Weights of a small GPT-style language model, trained from scratch on English Wikipedia.
Architecture: rotary positions, embeddings untied during training, normalized queries and keys, some layers without attention, gated attention, a smear gate, learned residual scales, skips across layers, LayerScale.
Each number is 200 + 20 x the weight over the matrix's rms, rounded and kept within 0 to 999. Layers, rows and columns count from 0.

# down: layer 6 MLP down (transposed), 512x128, rms 0.0489, rows 218-270, columns 0-63
# up: layer 6 MLP up, 512x128, rms 0.062, rows 219-270, columns 0-63
down218,208,191,199,201,209,195,192,229,206,201,203,217,192,154,187,216,164,173,168,186,244,205,215,181,206,186,159,207,207,226,166,191,190,243,199,165,185,234,203,201,201,182,208,207,196,186,201,252,211,207,180,211,182,231,221,179,209,189,201,184,165,200,193,205
up219,217,194,211,223,195,214,222,220,203,194,193,190,145,201,185,216,232,209,198,224,181,182,188,201,192,186,186,185,188,211,179,173,173,214,199,235,210,173,201,232,197,199,192,214,235,194,187,210,214,189,216,183,196,177,170,183,148,186,195,197,211,197,176,223
down219,222,196,171,211,200,199,233,211,193,188,185,232,172,203,206,247,204,207,195,251,209,224,185,203,199,198,206,161,230,206,160,172,211,216,208,172,206,218,201,227,251,192,207,168,206,232,183,229,187,199,203,182,208,197,181,174,221,209,212,218,198,182,198,168
up220,193,194,215,185,174,183,175,202,166,222,203,219,187,202,183,183,192,178,220,210,219,204,172,211,198,241,245,213,218,242,189,180,217,219,217,160,183,178,196,212,190,225,178,212,246,178,214,202,201,216,176,200,209,208,213,182,216,174,212,197,182,220,216,210
down220,204,224,195,211,177,239,211,187,175,195,191,213,217,217,201,219,214,251,220,198,214,212,168,196,172,197,191,175,222,232,158,216,242,203,211,195,195,181,194,204,224,187,222,203,201,200,172,204,199,205,203,179,216,201,201,212,203,203,192,186,254,185,202,206
up221,188,219,245,186,185,196,211,182,209,135,234,196,204,168,209,224,166,216,177,200,194,181,209,196,167,182,207,219,165,206,205,197,179,204,233,174,244,205,194,152,237,216,177,194,224,183,215,218,192,164,216,211,182,217,230,208,183,186,181,207,203,183,184,222
down221,226,178,174,209,203,207,217,166,200,216,191,215,161,207,220,177,199,203,168,186,195,208,189,207,216,189,200,207,218,154,180,167,195,197,191,228,143,171,223,200,218,223,184,186,203,151,185,190,221,227,229,212,210,194,203,158,190,208,209,184,195,202,198,167
up222,214,206,197,205,204,185,184,164,187,190,189,236,203,180,198,208,204,190,183,203,223,210,232,231,205,230,208,183,245,185,201,221,171,170,193,213,206,206,196,168,218,206,204,166,222,206,180,211,190,194,201,175,185,203,244,219,201,192,197,173,194,209,208,203
down222,182,216,186,235,207,191,193,193,206,212,210,185,182,216,163,194,210,195,187,214,226,162,199,215,222,172,222,191,196,186,206,212,201,213,216,191,170,195,228,211,183,176,203,175,173,180,211,196,213,203,197,201,194,189,222,218,204,210,205,180,210,223,174,207
up223,206,188,202,210,201,190,226,202,183,186,193,174,187,176,207,184,228,217,197,180,230,169,205,199,190,177,179,212,207,187,153,185,189,162,189,189,183,223,172,193,180,214,182,203,224,194,222,201,175,221,194,205,187,209,195,185,221,175,181,152,182,176,179,247
down223,215,205,199,234,185,202,187,195,192,165,170,195,201,179,245,165,188,201,199,188,204,196,168,199,228,173,187,164,174,209,163,171,198,222,204,169,211,233,203,215,210,205,183,215,177,184,177,215,225,194,201,191,200,206,196,182,200,183,225,207,191,212,189,178
up224,248,215,204,186,181,164,220,188,209,186,217,198,158,208,183,199,213,185,205,184,212,206,215,207,207,177,182,178,189,205,159,207,199,189,192,191,195,199,197,194,217,210,193,202,200,189,160,195,161,177,204,221,234,211,171,165,163,188,201,212,257,182,202,201
down224,194,219,215,201,202,222,203,225,189,167,200,214,180,205,178,231,202,220,202,215,177,165,223,211,204,239,181,187,236,205,195,203,165,202,172,194,226,185,232,199,205,158,206,210,214,213,186,224,232,202,217,183,225,197,174,180,203,211,173,236,199,201,227,184
up225,205,192,191,169,177,198,209,205,220,223,185,213,194,184,221,194,191,187,185,203,182,243,213,206,194,209,189,232,199,180,172,198,180,190,215,235,203,195,185,193,203,200,223,199,184,198,160,187,170,223,201,213,210,206,204,169,210,207,196,184,189,193,176,214
down225,192,196,226,229,202,192,153,198,191,210,199,174,207,184,207,192,211,203,218,200,191,200,159,219,216,187,193,210,211,237,208,221,232,176,193,214,192,216,198,185,195,179,191,187,182,182,205,185,200,208,193,191,221,194,154,207,215,199,233,215,197,191,212,197
up226,210,216,176,209,186,178,209,227,187,170,211,188,205,165,201,231,166,177,159,186,172,193,204,177,175,215,195,182,223,231,192,219,194,205,202,183,190,212,194,152,206,201,195,213,195,167,229,205,184,171,187,185,208,212,182,207,198,178,189,213,199,197,159,197
down226,151,198,193,208,190,197,179,201,174,223,227,208,212,231,178,180,216,209,216,220,220,186,206,219,221,216,201,207,225,196,200,195,204,233,202,195,154,202,231,227,216,191,169,154,188,249,200,194,226,202,241,188,217,218,180,192,224,226,227,203,172,244,230,194
up227,201,239,202,217,202,193,195,236,204,210,180,197,203,248,239,218,218,168,177,171,224,177,215,186,188,176,208,202,213,197,207,177,198,214,196,191,206,216,234,174,236,211,206,233,198,161,223,163,162,189,210,187,192,174,225,201,214,224,230,201,199,173,210,223
down227,169,202,186,201,248,200,199,226,195,209,223,185,199,165,187,181,194,221,181,176,225,193,230,234,221,200,191,231,232,229,186,196,179,219,222,198,225,173,219,173,218,190,193,220,255,190,206,201,204,224,221,211,199,187,225,208,207,185,216,202,218,254,223,192
up228,239,204,193,240,202,216,208,179,229,177,220,180,205,180,184,243,194,177,203,170,195,189,159,185,226,167,157,164,183,201,196,192,184,222,216,187,184,197,220,204,205,234,181,173,208,162,260,206,216,213,181,217,247,159,212,218,153,203,195,184,214,194,199,193
down228,213,245,198,192,181,245,168,204,198,208,230,204,180,202,199,230,221,161,189,183,201,230,187,196,191,201,164,187,188,158,241,187,183,216,227,205,166,229,229,194,224,221,209,164,188,208,231,216,199,213,203,197,218,191,211,202,225,199,178,214,231,186,166,198
up229,179,224,212,174,178,200,206,216,212,174,229,224,177,225,180,221,211,225,207,179,234,213,214,191,201,188,209,180,243,193,215,207,178,170,184,230,190,180,231,206,196,210,181,213,216,165,202,186,198,167,188,205,187,208,228,200,178,189,231,178,214,192,173,197
down229,213,195,191,204,197,183,185,172,173,211,193,192,197,190,205,198,205,164,198,160,212,191,206,192,215,209,217,187,166,199,185,182,198,182,211,212,206,191,195,215,191,185,199,206,196,189,191,198,197,177,201,183,216,231,240,224,187,183,222,159,186,195,212,160
up230,203,220,210,232,216,174,214,224,196,172,225,181,201,206,189,178,187,179,176,208,215,189,231,201,190,225,194,198,217,178,183,202,204,215,199,217,172,187,194,206,162,211,200,192,226,182,193,200,193,237,171,203,197,201,203,220,205,210,223,204,175,229,169,240
down230,192,199,190,225,206,234,212,190,150,168,209,177,200,214,192,188,158,205,228,223,220,202,184,221,206,136,216,177,187,197,170,210,190,205,263,189,201,229,179,224,196,172,184,178,188,193,195,190,238,197,194,210,176,192,207,212,184,216,209,209,217,222,175,193
up231,210,203,209,186,168,229,222,200,173,184,236,185,184,175,187,212,224,175,193,234,211,177,185,181,194,210,170,202,185,189,213,157,208,220,199,181,211,173,198,235,213,209,195,186,207,206,182,201,188,196,188,227,182,162,171,216,216,190,165,183,155,193,179,235
down231,177,188,218,188,192,183,215,196,179,191,184,199,204,202,221,225,196,180,205,209,240,171,177,199,202,175,203,191,161,206,191,149,222,192,223,179,187,154,199,197,208,194,224,221,179,179,190,186,200,205,188,180,172,150,202,208,213,224,177,221,198,159,208,195
up232,183,242,213,230,215,192,185,192,210,207,193,231,189,198,192,154,220,169,187,192,194,224,224,221,185,189,161,188,201,200,174,209,193,192,224,176,220,185,201,222,183,192,196,193,187,199,172,204,169,210,201,197,197,184,205,177,192,216,183,209,191,190,206,189
down232,180,196,187,231,213,190,215,214,202,211,190,206,209,202,206,226,235,175,182,202,173,203,181,211,177,224,170,227,159,198,195,207,217,228,174,207,207,171,213,185,232,174,229,166,182,210,190,201,218,184,228,198,201,223,221,204,180,189,217,220,205,184,212,212
up233,198,167,218,213,202,212,178,207,192,191,185,165,164,232,186,211,194,185,225,238,192,200,202,199,227,228,190,189,232,168,157,179,185,195,188,184,206,197,224,196,170,203,210,216,219,221,190,213,192,204,175,188,205,222,201,228,178,202,173,182,204,175,209,238
down233,217,177,201,145,242,223,203,210,196,169,161,227,223,217,230,246,202,195,239,189,191,196,163,180,191,195,210,205,198,185,224,217,218,172,198,215,231,188,192,238,203,178,221,195,183,199,204,208,229,212,210,177,192,175,189,198,181,225,216,174,176,208,190,191
up234,214,190,224,206,184,192,213,206,189,185,202,196,204,209,201,200,195,159,242,214,201,197,206,186,197,234,219,185,182,181,185,222,211,216,221,181,240,157,199,241,189,205,234,183,243,200,177,189,201,222,239,226,179,187,224,202,191,196,186,239,178,185,189,175
down234,198,159,177,208,222,180,189,201,229,239,221,196,221,219,200,205,157,191,244,232,219,200,184,182,187,198,192,208,182,207,199,213,236,228,206,207,241,177,210,215,242,173,183,200,195,198,206,197,206,211,200,214,219,177,181,176,217,200,190,226,206,223,218,182
up235,216,230,196,186,187,226,182,189,141,146,193,220,195,236,174,214,186,208,215,240,206,251,229,235,212,174,198,191,160,201,198,203,187,177,208,281,243,189,184,196,213,203,198,215,240,202,206,206,166,216,179,202,211,185,171,177,229,156,223,203,190,174,193,196
down235,222,213,220,210,184,195,160,209,192,210,229,175,219,213,178,189,231,189,223,188,199,225,229,208,210,173,171,195,155,174,231,232,179,163,218,235,219,193,209,184,211,104,165,229,229,220,212,231,180,231,227,223,195,202,195,204,231,208,207,197,202,189,193,230
up236,223,224,211,178,179,184,197,208,224,184,210,226,183,181,184,207,164,168,179,190,169,176,214,178,190,228,237,191,198,190,158,171,196,195,214,203,177,177,179,228,211,212,210,201,223,200,225,203,202,173,199,220,168,187,201,174,194,195,200,220,171,216,175,218
down236,225,231,165,195,221,156,224,195,179,191,203,198,228,216,194,191,196,211,228,177,201,213,206,222,193,228,159,190,215,197,210,173,171,217,206,208,161,239,200,204,194,211,210,200,186,191,228,199,189,214,207,169,210,200,220,211,239,208,223,186,172,217,234,215
up237,231,195,194,209,219,204,204,193,200,203,172,218,168,221,180,208,202,195,188,208,174,228,189,208,215,178,263,196,207,196,164,189,204,229,197,184,224,194,186,219,208,196,210,217,207,174,194,202,224,175,161,193,204,178,183,220,210,210,217,175,203,208,197,217
down237,199,206,230,209,178,210,220,169,213,208,173,198,212,227,202,192,198,178,235,172,192,235,203,165,200,217,181,225,209,209,194,173,186,215,224,174,203,171,191,180,185,173,176,175,198,215,205,202,228,181,218,230,162,194,184,206,218,206,181,191,217,209,178,200
up238,187,231,198,216,199,181,190,211,151,197,192,185,213,206,199,167,215,218,217,237,186,201,202,185,210,200,220,222,190,190,236,225,221,212,178,166,218,215,196,215,219,198,205,216,215,207,187,201,214,175,215,207,206,173,204,202,192,196,188,205,210,220,185,206
down238,174,212,217,189,186,208,193,212,203,222,185,174,217,198,187,173,212,228,205,209,207,198,196,184,215,180,199,178,227,195,204,217,208,213,242,194,215,205,233,205,195,157,210,217,214,171,192,218,201,212,183,180,224,241,196,184,224,201,189,200,238,237,173,193
up239,184,189,188,248,204,210,221,218,194,229,229,175,183,207,190,195,219,163,205,230,230,211,235,198,192,213,186,210,189,173,213,217,186,214,214,196,225,191,225,202,207,229,229,207,195,172,262,216,224,184,163,197,209,218,215,167,197,174,216,203,208,204,180,220
down239,217,174,213,201,190,205,177,177,195,176,214,219,195,152,189,225,201,173,211,207,232,173,209,189,222,196,198,186,218,182,198,188,196,148,199,204,238,226,175,189,197,199,188,229,201,199,188,174,174,208,170,181,194,181,206,209,224,193,202,184,145,194,193,173
up240,195,226,247,238,208,188,197,226,192,243,164,216,187,204,199,190,256,172,209,167,178,205,166,219,212,218,178,178,166,212,219,189,180,218,213,209,228,188,228,223,183,228,203,209,182,189,177,210,219,173,225,192,163,199,213,169,194,166,230,187,179,208,178,210
down240,190,173,179,179,166,199,212,200,185,191,213,179,214,184,216,179,192,230,229,226,233,208,188,178,181,174,162,195,223,206,196,201,157,194,165,197,210,168,201,190,207,188,178,219,233,188,213,215,194,228,170,194,174,197,199,228,200,172,203,169,205,228,204,218
up241,193,199,189,242,220,203,200,215,203,214,181,212,192,204,201,196,207,169,205,176,180,220,186,199,187,216,206,191,207,195,177,207,193,217,194,215,180,187,196,202,198,186,236,224,204,164,196,206,179,206,180,199,202,162,222,159,235,225,211,203,214,195,221,195
down241,177,204,213,203,196,198,221,182,175,216,211,216,199,210,207,170,199,174,208,231,222,225,186,203,195,195,197,174,211,204,172,165,203,221,199,200,168,188,217,190,206,143,243,158,209,220,213,199,219,191,182,228,172,150,220,187,229,172,205,175,212,194,201,189
up242,176,177,200,223,252,196,208,208,210,179,217,196,190,215,211,186,188,190,193,214,218,203,205,208,188,179,183,187,189,200,203,226,224,180,170,215,193,220,191,163,199,205,234,186,215,196,187,198,156,200,197,220,205,201,208,170,191,210,176,230,198,168,200,198
down242,185,191,251,236,166,188,176,195,202,164,199,210,216,183,165,219,203,183,179,199,216,200,207,195,185,193,201,193,200,196,200,244,185,227,201,160,202,193,229,207,175,168,232,197,190,185,235,207,252,247,207,179,162,189,216,177,185,200,210,207,206,238,165,182
up243,194,195,191,175,197,216,210,205,182,202,198,176,183,193,243,170,203,172,202,226,222,184,243,212,213,221,197,211,220,223,194,213,191,198,199,218,206,207,182,231,187,224,169,206,214,178,192,218,205,208,202,203,221,239,172,185,196,192,229,186,174,175,213,213
down243,178,179,201,214,197,193,208,194,226,196,183,196,204,186,221,215,191,175,201,202,224,193,226,209,218,216,222,191,221,226,187,195,194,227,164,188,176,231,207,207,182,188,186,218,194,194,194,244,188,220,156,203,248,194,207,219,217,162,206,198,212,195,189,213
up244,203,240,191,223,195,207,206,194,188,207,166,190,180,181,226,210,202,168,223,205,234,223,217,199,201,159,225,205,183,233,273,218,161,206,237,218,256,218,188,187,208,238,182,204,195,253,246,247,182,160,173,202,198,150,247,214,232,171,196,192,213,165,229,209
down244,177,195,218,186,170,244,156,155,216,216,188,212,180,178,201,222,188,228,224,180,229,226,204,188,207,213,219,207,179,214,265,224,198,196,168,170,226,177,185,166,197,163,222,227,190,227,215,220,231,167,176,206,219,192,213,247,210,198,156,218,194,200,212,175
up245,205,224,247,219,180,195,194,220,201,227,207,200,218,197,169,207,233,162,203,250,166,169,197,202,200,204,226,198,235,200,169,210,206,191,224,201,202,207,181,178,202,232,191,196,196,219,185,203,185,236,196,189,192,231,232,186,168,199,212,246,166,206,184,229
down245,237,211,189,213,194,194,196,230,226,192,205,195,197,184,226,180,237,211,212,194,179,168,206,225,193,212,188,206,226,192,152,168,194,190,227,219,186,213,213,213,220,205,238,188,188,221,249,197,163,201,210,178,210,206,201,171,168,221,179,220,206,195,169,206
up246,214,232,198,193,204,208,205,194,201,211,212,205,201,223,205,201,205,205,229,209,197,186,199,185,168,228,164,201,201,229,192,202,214,181,259,180,213,203,195,192,172,204,217,194,200,219,191,211,161,223,192,163,203,212,191,194,218,195,185,199,210,188,194,200
down246,207,174,189,222,207,183,194,204,207,199,222,186,189,191,236,209,188,176,192,192,203,182,202,214,225,195,223,204,201,163,226,222,196,211,179,201,161,209,233,184,221,151,163,231,209,199,200,196,219,179,203,230,182,189,197,231,178,181,171,221,229,182,221,211
up247,188,243,161,191,158,191,198,205,215,189,232,201,222,190,165,223,193,172,175,221,216,198,221,232,212,186,188,222,223,169,179,200,219,232,250,182,211,151,208,179,216,210,175,211,245,208,226,192,152,216,186,190,191,228,250,205,219,190,188,162,200,207,197,187
down247,203,208,185,229,183,177,212,222,209,169,192,208,198,164,223,192,182,218,214,201,226,168,175,170,226,180,203,231,195,189,219,172,197,218,205,205,188,211,216,209,193,174,226,224,166,213,181,166,237,219,178,189,180,190,192,219,205,223,209,172,218,228,176,189
up248,215,196,221,205,214,189,210,197,187,174,224,200,233,239,210,185,203,205,184,172,198,186,179,239,185,177,216,180,216,227,173,167,190,201,202,201,177,214,151,238,207,226,185,239,169,172,201,223,180,207,205,222,168,184,193,240,185,191,210,188,221,228,192,165
down248,189,156,167,190,187,200,184,213,191,176,219,196,211,224,190,173,166,227,213,198,229,187,184,205,167,173,196,206,190,210,199,183,179,196,153,241,202,158,185,207,209,176,199,240,192,217,181,203,208,172,227,232,232,183,208,206,171,235,163,190,207,183,210,169
up249,252,200,257,245,176,215,202,188,200,193,206,229,188,188,158,196,180,194,179,169,241,191,175,173,197,166,214,181,223,213,181,169,219,218,195,222,203,200,178,218,209,223,199,232,218,217,163,191,196,183,187,237,183,226,236,188,211,206,197,181,206,206,197,259
down249,199,184,203,211,205,187,214,209,173,204,184,176,215,247,203,192,194,198,200,179,180,176,177,214,209,198,162,182,216,203,193,181,223,182,189,217,171,188,193,169,229,220,203,194,159,226,198,214,169,197,194,203,184,192,230,225,207,212,189,180,179,198,230,193
up250,199,184,202,177,182,270,162,223,217,206,204,152,181,244,176,211,214,180,216,189,211,244,205,199,221,189,168,212,211,187,220,172,227,176,191,213,212,206,198,206,170,220,193,200,185,207,203,192,239,193,192,186,167,229,181,255,196,197,232,229,210,189,212,206
down250,227,192,217,187,230,190,199,190,224,203,175,224,202,212,198,228,222,222,194,193,174,204,201,200,209,225,199,212,218,222,199,187,216,210,201,232,210,168,184,223,186,150,184,194,229,178,203,194,156,206,192,174,231,185,209,179,207,233,178,175,208,194,196,209
up251,219,193,201,212,153,213,210,198,192,176,168,227,211,177,181,168,201,169,212,221,238,198,178,168,197,184,220,227,191,190,201,186,210,195,165,253,174,215,198,197,182,208,208,196,189,179,195,205,181,183,206,214,169,201,208,222,214,213,197,193,230,176,178,217
down251,221,175,185,199,225,219,186,228,167,218,232,203,217,157,214,171,196,196,177,176,204,221,194,206,162,170,218,185,228,187,220,223,204,214,219,188,222,179,200,183,223,196,225,230,203,185,209,179,189,236,207,179,188,203,188,201,228,192,229,195,209,200,206,196
up252,198,208,213,204,168,179,160,210,220,215,174,216,204,230,176,219,169,180,203,180,208,226,221,181,179,186,191,187,230,211,202,197,178,220,217,223,169,200,189,200,214,207,203,205,213,190,174,198,176,208,208,237,200,231,199,206,172,223,211,224,207,182,233,198
down252,222,194,211,191,207,204,177,217,154,198,180,196,206,215,214,197,197,200,220,201,214,213,197,191,192,200,196,191,208,213,238,169,180,227,214,206,180,183,215,219,221,171,191,194,216,205,186,189,177,197,154,179,180,222,204,199,192,241,225,210,233,193,242,212
up253,214,203,149,202,209,215,220,195,197,180,205,197,194,214,174,204,196,160,185,231,189,211,209,225,205,178,204,208,184,187,220,235,184,217,197,217,166,210,228,220,235,214,185,196,210,199,196,228,224,180,181,240,211,195,192,180,203,218,198,183,243,204,168,195
down253,187,193,194,213,194,200,202,215,192,188,179,221,206,202,192,219,219,174,172,162,200,188,204,194,190,186,224,199,206,219,213,220,214,229,178,201,209,189,178,167,218,174,217,198,220,187,210,191,233,217,173,197,221,181,201,198,222,202,192,201,190,187,205,166
up254,226,218,226,221,218,211,219,184,197,220,194,175,187,231,206,213,179,233,187,182,191,186,208,182,197,188,212,206,218,197,203,176,195,232,201,182,189,160,199,217,172,225,182,209,223,200,183,245,237,183,222,211,190,160,174,190,162,213,207,189,219,227,195,183
down254,209,199,189,203,227,218,229,199,154,214,224,160,239,197,177,195,171,194,214,162,193,210,224,191,213,213,241,227,228,203,182,216,185,186,203,193,215,200,183,191,204,242,188,217,221,163,201,176,190,231,191,212,180,188,183,181,205,203,242,205,223,208,208,189
up255,231,177,177,257,178,216,179,199,187,207,210,223,190,185,228,190,197,166,209,209,176,198,175,172,219,210,217,223,199,199,196,232,226,195,246,240,171,246,251,212,167,211,206,209,197,187,225,225,180,194,221,200,193,213,223,183,208,215,182,181,214,179,169,198
down255,195,190,178,213,196,160,212,195,213,169,202,176,252,223,195,202,189,173,207,158,188,242,223,213,217,190,202,213,202,227,205,198,202,184,180,184,193,205,222,204,217,196,194,193,215,191,174,203,237,185,202,191,186,226,161,202,218,193,264,236,190,207,241,219
up256,185,174,186,209,169,203,192,164,196,216,201,234,204,193,187,208,193,189,169,197,202,220,211,181,177,208,185,223,176,185,241,195,149,230,183,207,220,215,198,212,197,180,205,207,200,206,225,226,199,199,204,236,181,168,240,205,197,169,201,212,205,216,188,201
down256,195,232,223,206,205,186,212,169,190,211,163,218,169,195,197,227,197,226,221,190,225,217,197,205,200,194,225,175,210,225,200,180,210,197,215,171,174,211,195,150,199,177,179,199,172,223,187,221,214,239,161,193,211,173,196,200,215,151,201,206,216,170,210,177
up257,202,221,234,187,207,156,190,220,156,185,196,195,205,233,205,189,204,202,237,215,181,219,226,171,244,203,211,213,211,190,185,190,216,204,209,197,188,230,214,218,220,192,194,210,205,184,213,222,176,151,193,175,190,169,189,210,194,228,165,196,190,187,170,208
down257,185,197,182,197,172,182,207,158,203,202,194,220,185,211,181,195,228,205,189,209,194,252,203,242,223,186,214,201,217,141,207,216,151,222,203,187,206,188,204,191,243,146,221,170,222,187,210,217,198,232,200,190,202,204,206,199,229,203,204,212,217,205,204,199
up258,187,246,216,206,207,219,204,229,206,187,184,196,167,246,247,176,215,169,156,198,160,194,215,214,218,201,229,198,196,177,192,220,195,203,221,239,210,210,171,187,231,222,199,195,188,196,146,180,160,211,152,249,204,192,201,187,214,167,217,196,183,204,169,185
down258,209,189,216,181,217,188,204,228,238,216,216,189,216,164,197,218,188,197,215,209,192,224,201,224,213,214,205,237,189,244,177,183,186,222,165,226,153,186,208,201,220,217,204,219,214,212,173,208,190,211,196,161,199,229,172,232,167,251,209,236,216,174,213,234
up259,175,149,187,213,230,209,208,225,202,229,168,214,185,210,188,223,182,172,190,194,177,159,244,184,180,238,164,182,208,204,191,200,218,197,197,192,184,198,172,177,206,215,193,191,189,201,226,198,197,217,192,214,198,232,177,189,230,229,189,165,205,208,182,190
down259,205,206,193,164,185,202,207,201,128,213,225,184,231,236,193,201,224,195,173,234,195,213,220,205,197,196,183,205,170,207,231,216,194,207,219,204,210,219,212,231,213,168,172,210,198,176,210,202,186,167,212,212,179,214,203,198,220,200,186,176,189,208,201,198
up260,189,232,190,206,193,224,198,184,218,202,203,185,174,201,191,191,183,185,209,187,184,198,218,208,165,218,221,225,199,207,216,189,201,198,196,195,194,153,196,194,217,209,185,222,234,193,179,204,216,190,222,246,190,189,234,153,205,203,222,192,230,204,206,214
down260,180,176,180,207,195,192,227,201,166,211,215,198,205,194,226,230,163,213,137,194,174,181,176,203,185,215,205,205,205,208,201,188,197,199,199,204,200,199,217,209,174,177,197,224,173,201,210,183,178,189,210,203,192,229,252,209,181,205,226,214,213,219,210,198
up261,197,183,212,181,176,188,183,209,190,183,231,188,187,195,213,162,190,207,203,217,211,178,206,196,193,205,166,234,203,200,208,183,175,186,195,207,233,202,185,175,200,204,192,230,234,154,177,216,216,222,211,225,224,220,172,167,207,173,187,221,199,175,208,208
down261,190,211,160,186,201,178,215,224,211,215,221,164,171,225,175,191,215,237,155,210,234,228,184,215,218,183,193,176,230,208,228,191,180,214,243,212,194,215,200,202,266,193,216,199,204,168,238,206,202,190,201,195,187,206,189,209,200,198,236,210,200,201,218,193
up262,223,213,197,209,186,187,191,205,202,231,203,152,174,171,177,167,158,170,189,223,217,198,212,202,227,157,226,248,210,210,214,207,183,193,164,197,219,214,208,213,206,220,195,238,218,201,183,201,227,190,192,215,183,180,179,193,218,208,190,212,190,197,225,213
down262,220,228,186,205,210,195,193,241,196,216,205,195,206,175,202,210,204,207,196,191,203,184,187,209,192,224,162,171,184,227,229,172,214,191,182,209,195,199,196,197,206,215,189,162,198,161,195,164,231,228,180,197,161,192,218,219,222,157,198,194,146,208,188,212
up263,188,213,199,185,226,192,215,205,216,201,212,192,153,215,193,188,171,198,212,195,175,205,216,198,219,200,182,194,221,177,187,184,194,197,197,186,241,203,177,188,152,207,178,202,216,222,191,211,180,195,189,196,204,188,199,210,193,208,181,221,229,200,183,204
down263,231,229,190,177,200,215,221,200,188,203,223,213,196,208,211,217,211,210,222,217,210,234,204,161,211,197,208,215,199,208,184,226,161,182,198,184,220,205,201,205,219,163,212,205,217,225,199,206,204,182,213,208,235,220,206,203,180,206,204,183,221,200,190,202
up264,168,239,221,196,187,197,185,189,194,215,196,206,226,230,206,181,219,214,195,202,180,199,240,207,210,215,169,159,209,179,181,241,193,172,209,213,224,196,186,176,190,194,177,185,202,179,207,198,207,214,204,168,195,228,167,180,224,216,211,198,186,181,179,208
down264,209,214,184,218,254,187,229,193,205,212,182,211,182,209,236,178,189,185,205,170,207,207,202,190,185,216,195,202,205,195,218,178,194,196,189,205,160,180,229,204,212,241,188,211,162,245,191,220,189,203,212,187,187,194,216,200,222,196,216,217,212,220,240,230
up265,185,148,222,216,202,191,184,237,191,206,159,188,200,232,202,203,205,179,178,172,159,205,224,214,166,157,211,206,215,179,198,186,212,187,214,232,177,206,177,179,211,216,160,187,212,186,208,206,201,178,197,188,207,225,198,199,179,205,191,241,197,189,215,207
down265,217,211,201,194,190,182,208,222,199,204,172,234,202,205,221,215,200,215,195,209,182,204,197,176,217,185,212,185,182,200,199,197,177,218,251,188,224,190,225,216,230,180,220,183,168,168,201,217,184,203,193,203,193,203,225,201,198,236,214,200,213,214,227,208
up266,227,208,188,222,192,193,227,203,178,197,184,215,182,228,215,226,209,201,231,182,177,177,198,204,225,203,194,195,221,183,185,203,201,175,165,176,194,161,212,221,204,189,184,207,235,193,195,198,212,216,210,201,226,202,215,183,212,171,177,201,190,200,217,227
down266,191,200,189,203,168,201,198,194,192,240,206,224,213,194,217,201,174,223,272,194,216,186,211,232,205,219,198,232,244,240,211,193,213,187,190,181,197,192,203,194,210,161,180,214,226,190,193,199,188,188,219,228,225,186,195,195,198,208,198,214,206,168,240,207
up267,219,182,168,225,207,200,198,230,226,189,180,203,197,214,228,193,213,220,167,200,206,191,210,181,171,176,198,226,172,180,196,182,195,159,187,209,226,179,204,184,204,202,173,184,215,188,181,192,204,159,202,243,199,180,212,208,205,197,234,190,212,203,191,177
down267,190,187,205,188,228,169,225,204,211,228,217,194,200,184,203,192,205,209,183,208,182,169,190,201,227,216,178,218,185,162,215,245,192,210,185,204,222,239,238,244,181,213,198,226,193,226,222,216,168,192,211,186,196,184,252,196,243,204,160,179,204,220,196,177
up268,162,194,211,226,210,220,217,211,189,224,183,166,204,204,201,195,169,209,202,196,230,193,198,209,201,146,221,197,188,211,208,181,212,230,182,229,179,221,183,221,177,223,206,211,206,213,233,205,154,155,161,199,165,178,208,206,172,203,194,187,168,199,188,194
down268,196,240,179,218,236,196,215,192,199,211,201,195,186,187,199,237,201,157,197,174,167,204,169,224,194,226,203,189,223,201,187,207,153,217,219,194,194,211,198,186,185,210,183,199,199,198,215,206,184,207,196,193,219,166,193,184,201,191,207,182,177,207,186,187
up269,165,250,213,195,201,244,181,215,191,158,179,205,207,239,232,195,229,231,200,206,208,205,236,223,167,212,151,197,172,211,200,179,232,211,204,241,173,225,179,223,220,210,199,229,194,207,175,215,202,222,214,232,211,219,197,242,198,204,207,152,201,197,215,183
down269,176,225,205,190,211,176,193,217,210,222,236,213,214,180,223,198,180,179,190,194,195,204,172,184,210,174,146,219,214,245,231,214,194,227,246,197,190,195,188,170,200,210,195,186,215,215,182,185,197,201,242,183,202,197,234,186,211,232,227,154,166,219,198,231
up270,194,210,192,181,216,191,245,238,171,185,209,227,205,181,177,198,198,191,199,193,216,198,217,194,225,212,172,215,191,224,181,191,211,177,192,194,189,229,192,235,153,217,203,200,199,209,205,235,188,197,213,210,176,180,200,212,215,206,202,200,209,197,220,176
down270,207,190,179,207,213,207,233,223,188,189,174,194,171,202,221,199,193,209,171,172,207,196,195,176,191,212,166,190,214,203,185,194,208,176,192,201,195,211,200,207,166,189,182,186,140,188,196,196,167,194,213,192,204,199,211,241,208,232,219,195,197,188,211,171